Weights of a small GPT-style language model, trained from scratch on English Wikipedia: 2.77M parameters.
Each number is 500 + 40 x the weight over its row's rms, rounded and kept within 0 to 999. Layers, rows and columns count from 0. Numbers have three digits each. The size before them is the row's rms in percent of the matrix's.

# layer 5 MLP up, 512x128, rms 0.224, rows 54-103, columns 64-127
099:466460486519483503515462477479509545492463442482386461455458462461516517500510440513529506496481520404473511429586548481523478527492514506501557478476485587433511538493532633528537469523528516
099:519547514458546524531511443478479493560505492521437458482440475537561488471534542533486508530505499500521471556479486509449585552472546513434490580462526533483524394509483481512555511459437491
105:515416450494533463464510518541520478515604468457510517515419435504502500511507516528496548477498546402522460482510489503412549495478502564462470527516554557470471460471552509465484540568480519
104:498449484500510531519497526562474507459479458520487479491434656503465463468434548626520547533522456511561500527443566508549491492534507424491505504486560523486455532590544568567492465513485532
090:474555461526504522490451510519506491484508420467644553479479502440517566499451521489478540523548521520486539510529546518454466553489510485570438537479558466519443562427473470400468463466514491
092:503511431554469444504514449467474489469494503498461559474479537400486484494519518544471510517494497441527537510490469491452487610474555457503538509474435528485495455538503478410513425483452488
103:467564516482591554530583549456471527435463471491471503501463516419570487433546522551515445539460473459497487479517449509510437585526454446511482486512521523514464416511542584451496568505503465
099:510478505588584490464428485504417469460460503491485474558493461466517502474446533490520488525545541529510456434473534524499481559498499471534521542532499472558509498456488528565505490525447512
102:382486570473507402460462476567473519403518492522496540485505492520540443404461506513514466508516526532529558491543561522470466569497511549489507490533507530486621460475472521462522518527526540
091:536476458437427484473498529493449473411564502520564506482452461492472530488456584518452496431505503537524479474433497513554558505517539533492482524481544496416557509482536531452502501479522480
095:532480478482459445457493459512554577412466458545496548511490506502573407502513496520463557515503497506419512513451451469493536551445470550441496464484484571463453470499527598499545524487506543
112:520486521462528516442452480481571512513482520444511489527463547478539519441544520444465455437452582477509577455492512488484509427487502544451486563520466514486465518522514510495433495453510489
110:483469573500489499498475490455403547434547495500442491520487429452463521506499485534553553504522495557560508442492489453499550556490500438548450573454494546487537521414505463526487508514499501
109:507483471443461497512492491474460471484506445455478496484551524560562454489439491516480484613468559518587443487525448435428510424493488540512481492543519462537539478473464478479487485495508513
102:497560501476489497529528467522528447481517432487500469469494533491518564548502534560463456521496551473507433604525470492541461516421496508496484494407502508462452565509520514475486457531501555
096:492525468515489531491477447466524555502482484412459421533603509529471528498494445512455511474475557503531454574458538513451519531540529441503520457608511524500437450503501500458481543461507489
106:511524463487512520490511521555468428550476442449506483535476504561515520531498493517572495478566457486465480505477499468466553451427438506514441531600454564411519558532498454461479451470469482
089:404504461465438463457492491503544539476506576528409485528536544500486488518482485561455518493506487468562442526419508506536444543573570489552457497543466501459490505494575455524557510522529443
104:526514538535504507527483480496448526537399501511567552548518416447496451515517531526529505542498504529525464547461561513527554511493455523532473537535488536440507505608580557532464502481515531
106:524587463501491495490474569533541501480549435535467506586555516543452500574496530476548433501489461392525508473543509483499486507505496535517475511475533444507496546528461517445523488446496507
101:488470548507530488467477458525590506489560534481497583491474427526482570504452483534489572437547483541499464526470467470547505488493578483559499505482523496524444534478515550530490491537397476
098:551476448440455538465488547544527490495463501536508487459516505547542503510418464530489529507537424465517543496502482541488508445569494567459429500522483515524554542515513514510500520435466439
096:477552433511513472498499522453559484528555517494517397470515497446487489483475450468458497501490477471516525550451455523437486441538490479534463434476478581464545529546511561505466518518458456
100:461513490421504442444472517538492562531413569428496510436534575500502589476488484516475570510552501489506519509488464532500572444511479510493451530445482534500488499559477563534470482527505494
100:441501564446453514477521463607463425531544484492503521448489487485490410468513516475479504428452480477540513535456486496543514530493538521482465596490487571464438558472507519473421499567503456
099:491485431503479461484494497542545502440531490486551552593551487522562472525461470574530531540481437500457473467468575511502498526515507636462474587483531424476523522544429501500516558515482473
095:485479477448498494437502454476529523491454448440523525551489481492537526581481491444517506496554512467532544471533437541464501529447485536419509578526459447462483448482545523481514470548542474
106:577484540434449465457483492436523516596456445476484476492525480537536461579495503518438504458488614528433532453498469463544483538506483515492495529461560525480502490442441441515521570514504502
101:543489479498482504497481514585532480511451543461514490499443437483561472551485443552416460499530506457539505508457556479461546443490506500434465485449505528526536435514542507503531462535540582
103:482435507553430531409481501488570530498486488495488557477536594520496461572495459530521516408454431488533488529431542483503568493586533524477504487568546519516480521485520568495502497442522531
102:483461574484461483468444486513450592499440503493513569511465581531538501605509469563466484538454487541515467501497484523496532426546543521493457498587559484466460495448543487453576525454520497
097:548527460481491459478528470459560484547504529464451522481530447471462455468485479590472504469538531463549490496518518519448526526548471535435442546481514534485527538442535459467559542466462519
099:483496551508462477451483526540478449481441527448519464482531579500500501512476439537538592482536478577444438559523482459428632490484546548471509504489499472483504508534472506551492518516494502
099:503520528535517474498559486441558443447560451480516485504448498550466515423479525445507544507506506510472472559463542506532461550543560534520507459466493546467552414545488428493532527511530511
088:527469444447492508543457534537575506479494522467485493505534518523510500472509511447506550523521478437534502485409500499468453533534477468562518507483590473468470431532545479515461567523515448
115:478609482535525523464586472484478475494470508563504522519391565575591488474554484420371510401538520447519486450556488523427525529528519517540514484527507503501485508482492509462478463513565471
100:564459484442455545538469518514458494515516502452551528469434568516606518502544533541492477483597494469488542494465536443479547499501527452467530511547536559509469514494524567548522520403455489
101:445483393537405474500511413503481516387470489495503487556454527548491470448453480500458492536553550509520513519470518532512537491556516427458500470515471489544498535572494478443460541464478502
104:449532499524516497432547572494485549435487532447463482478534508517484581498483504479525484528484460433460415535534556455541466497497548477551499483468499516424480510511492553487531451442537531
095:427494493558451518476499491550504460504450517486486489470424490535458504450486491437460435556473541508526491516547504512526531430518403449614505487481490545401532465513484561561524540545497491
099:485440532503437607481445473513533505484495542516543492550560446526560479510534477476489522549463476520419505473483485466449570588559443462509516496507517439486573451422566477446469552551543535
101:448524536557475536429457473461568443513475464525541468601493463503510522524478549463507542484478487481511535582461494485397486515558415495510373486497522457516538566518520488486521536462520511
098:581526517460414475544559480483529610461510581488440502510577510483560421497539506491508544444457533464476568415544501489409558473510444528509503496518550547497469513474526567511523442472479471
100:478525529441457490486495492531459482503514520503523417567477496492481449536502419510513501474513442549517542442389459535530478515500504510534506537436535449499516485538450423543492491456601483
091:511470494553487503428509551416502481465497525477446518580532506508447562481470514514493504509438526517482527474519499482525518464513574564538493463518508512444499561553616528487484528508514517
101:519495511527532528428492407470486495560502528466555476481462507539602484546500490482473461506523498487524450529477529543512525507470455496507483505487499546494423508505536581506434491543450547
106:554413579484487584525528445491467471506521441475440478489489522520433514484432471416542594408511444494495523486500561518503453541521493531416514480509523522457558481450545502502525502430460456
098:506508491486559564455514524442548410472514479498530440490488465487499559520487483497491456511555470461490475555458505513589502477500542555533482514551474494464502473562474543464536550563510532
109:480514472500471498478543464428531519511479429475453461500535500519545426465481491408532507521496508531444454488532485478503547450508528530410487538488566477495577514578536541618485497452590576
099:456529535555518479502490528427521565507529513521480597470440531458500473472486546548452450578486564468538517454489545501497484452461504510436519485554517540531401525522413418522515504449449451
# layer 5 MLP down (transposed), 512x128, rms 0.227, rows 54-103, columns 64-127
101:426502529472516528498505485455506416432525497542475494468427508537479536483509540520459474558454490472525587497490454482467590482446578476445515554548526519505512521487473523490470496486493520
101:457438554543468521474554537532439513510398563498496536444457470493463514529462545477475500495484569522493397471543505470447465453529442519524502500496547423463475482509593502527420559474547509
101:486464543525575559549517478556546570411528566476486520533456458526602471501523527489519531481512493492450524505446425533492448498491470472449491553494538411470470501513474473501510535475521556
106:496500502509513547478475483528506491557463485496438552435485566500532509524451534542459466557413444520477532492543427492481538543479513467531511499551424559469463495497425552546445500498492403
081:443486545535472449452511496520510445395463546449515474487526453494423506509533483506522479468457471535583509446483512449526506484483515487496472512461464477409540447505467513529453522443567495
098:436575504457473457505513462417522526477521550537601448531518515490517507456490491540543508414539525502523511534546502450606449463432466522496590486530547444495545442495514506483577470509479493
103:536491489497453478495464484468438494462492451494440505482458480542530453541445541484457500512460488479509441549487496517538532516449508489482513545504504490481517517464475534490515429486433499
096:449493494528476445532486506543524511533493516438529487455434509552482531496606479509483538455465447463557515581524473538440533423496546570449483505511477536486493538444535517484418480461506476
107:473466564528543547477426474602486541485482492447563484503491481442472471498475453558496564501489585472479480510517549413466441559505454433445507491509471535426519541491486505574557446449495521
091:547480577493537467548501514546510481530467425499501557537481437482455517440557540543484543529518552541492498564517443448508528589492467541544517509544488451460517480415511540484434491492503498
095:423471502504489471585529447542489558479531519528497470570525508493454498425542510481497516517512560504463491524486520433486487485513459489466447528432582467546512549428519452540540515512496568
111:475454414443458511462475529459531529516527474551463516526532430442506488467467492460433501561444547484509525458487514522525444504441536555483553424426478466525518472564473475449472522512573543
101:469493532538418487516482496512403564515469523504475509518463604529550491474482475498490472495504533452485544513514427548516509488530505449578519518507487485517552512431457487460481449601499561
089:557433572527499576493499482540498576462534511525514437551470477476465477475529559426546544491528470543476543522444513501550526448479366481525520495505563460536605482516571523557513497456499500
094:444507455449527539507524429572467478531593509509484494475504424521446565504494479441481481554478460506502559463511490510448488524505464445499517482466480508528520551544566422512549544476501576
100:456465479469510489501488543541524483490479463452510524541465478452505527480528529456501449575487484561475496490456538532567508538500518550499532500428466476473512492475501496519551418485458523
102:523457480592477480427525493479482474506476603525525542496496487604440483534417458479463524463500466442531462508512512530463451421507529505491451465582501498457465482591456541509491567466521507
099:481536517509514498508448518552511523441504512547540424423481446514500530501439549545517505510482441572516606431533566507494501555530570468460569450437485512437512520531486470496480490465489503
108:536433513546476536526482475522595433421501487507488448527506551573546514550467524487489511518484537514480474467440509442568419468426421549568522463549541436565402454458502490462414523504570494
096:492448531451586488493537462462547535556463459581533494484491515531479453510521487458475542433501532522515422425513544428489500561521486508550493522511495524495555480533535578529529542469568474
098:487485491486447488502482497422502519512478497489466582514490543529499507525480462485508525503563462518452490466561437441464475418470458560542553430522506497509577625488474476429526504497442557
107:498511480503559530484523531543490513575531508521537580506476529547509497497437483602555488450538477550516407526500466480484543422568465479501466531547451468464483508494480513492490493425454577
106:556512538491549537529482542513578457494503479485413521578490477445434506518510572581558484470447524557563429511528488502523452498540450430544487488484483458521542534483503423523503427443524522
097:588582440514481512566494514508467514477500528505508515479488490495473428509499472543521545460462563507491524420512518511468528532507406529518532463525481495545521534517530512536583430416531527
104:473542479551523531503494527443472487462478485558448544554507568479490431514441463449448522461404548556506555513557507527464507514473513490493538517587543518534498443489424476528515428518486547
098:425527467502474559482563493508477461549507475554439533491479492504493458506442496564490513523437454410466470505537460454409509475506518534497422484485494523546452541479547522517505504548455527
101:548476529581494494516490498454532467462504577449473489507516521487500492472504513485472445478545481483443462480528562438552458501545523566522489475406481528542506461510461433486520510429458499
096:572460478478484564534496441472519521473579484432528468501494501516570446565461492547525446563471523475516534583517522583520571505535455505496429478523550437494496497497533548498482472509421497
106:448461559514546534456434438576443501537425540481490518529509464485526545433512499499509530530500436530495488537513482543482484558507463459552366484521435508496442451517511498552555536494506474
094:508472472484494489439511440556554497480553443483503375461505566432505437497507482492508478479471511452464488506529513479602488512530526565484546394500483506526490486539435463499497404614526493
099:581526525538486453459500524446542481459518440454498497515498506476509452507507422465523519528422487464522464479542512481512497530510526514497566497551505510464532515477471520493478477485429487
098:530513516505450486505502477500548535500438528443511453429446533479438461451505470481505481516515507476490494479440463425502504466520526493540491451566467518553560528606614530548412520519518496
095:511425471517497578532500539482469501577523545449524477444519524470456491547502561462573532508495489479481411478536525570492478557427485548467494466515504528425506531484564497498479490508463470
109:605533486518497474503527546497497521523560521513521493503497482575473484502441532562497520444474472481447561487567512514498399530611452481513469539514474499501495559438447496579438515482551473
098:489460533509541503510487512513534486451483547491506478522553534475517523506598605451463536459558471475530441506500499460467574514506514486454509464577553460513540507394519457536546525538508540
115:520475493493549500462559484471562464512455442545415536480509489573507469462485475526447439447444523552518462511493478454511601511516558518547492515455472498539455513477469433534515470601432447
112:496493530556514553582493485530523516444498482473559499549409458548477557567485473491470480454492517543548495514480532507519491477455514461484454593432465530506494458465560513568522514546489510
095:443576552452556514508578483510468530582491502426478515497532446457463472549508470467531494492498502486547510574524477510535519495507452575540451478472499495439457521454514540498523439422487520
109:526495523451520442439495479473473480549546520468523482451513433428523490559553473564473580524515524480481526390506490553501431515488561507471440427560487520489438528447455468413562534473524466
106:528503466484556527512448534492461521470495572500545480471502523462492480555449497527530453460459517585520463565477528526577479473486469466554476468489566436511444474542490492487497560545443507
099:522474451519418447442530497479544473482448444530479501510479477550458586433474473447522465453508510445481520490538408495567519462537514491462555437498508523519502439481513482418479448496471488
096:464463477417485448578452518550467413529490501502579531480437471577504570469448467530478490475497475480537533421503548534568395502482474484481467542543498555478500543471525535490479440549472494
098:420463473560545504535483516541431412570457456480518511564493504555467552558495545432508482470488518526508486609549433543487546503486509538563503540556472482574530482437423476495514539496549490
107:502509419579568536494508548481487551505493416501511506479455456463500525473496474574556489451524488453446499501581484575479493502534484521487545521452523454505446510471502567509476464465469524
095:487543545566483477514501492543460524553509513513582441514566568463542538497526504498540544510481557504546546484564566495530497484546525482528517535446482542520439593500550553538558541484504442
100:453526483442519481530452475561449498447518517446437510525500441457479496551468505472460538476495452560538574459482559558538502464447569547447476501476490493471531463525535491480558468507498573
120:455467560501439470382547531434481451485457497463477442510531507462499475469525470497512494524513489548494493530455484561522523466444449483519558498523516532524499576502536532462606501462508469
097:455538470453506465488447474554467511502569483534479510535506525483494540489464541483485530477423535450512617441527472548466509501519532511518488520443472512478488425457508505571482514464497412
098:513480516549482460507526516565457533557481450392521443506452508474469457538585546507482483588568533457496511549562458482586437474504483430518553412478559447534544409480527502441496506456525510
096:553441515527452433482442498531510481473502452481516471467535446519519488480453490540540474540468438479535483558608446528594532523451565433491481496552525515547513538504490472472491456430562487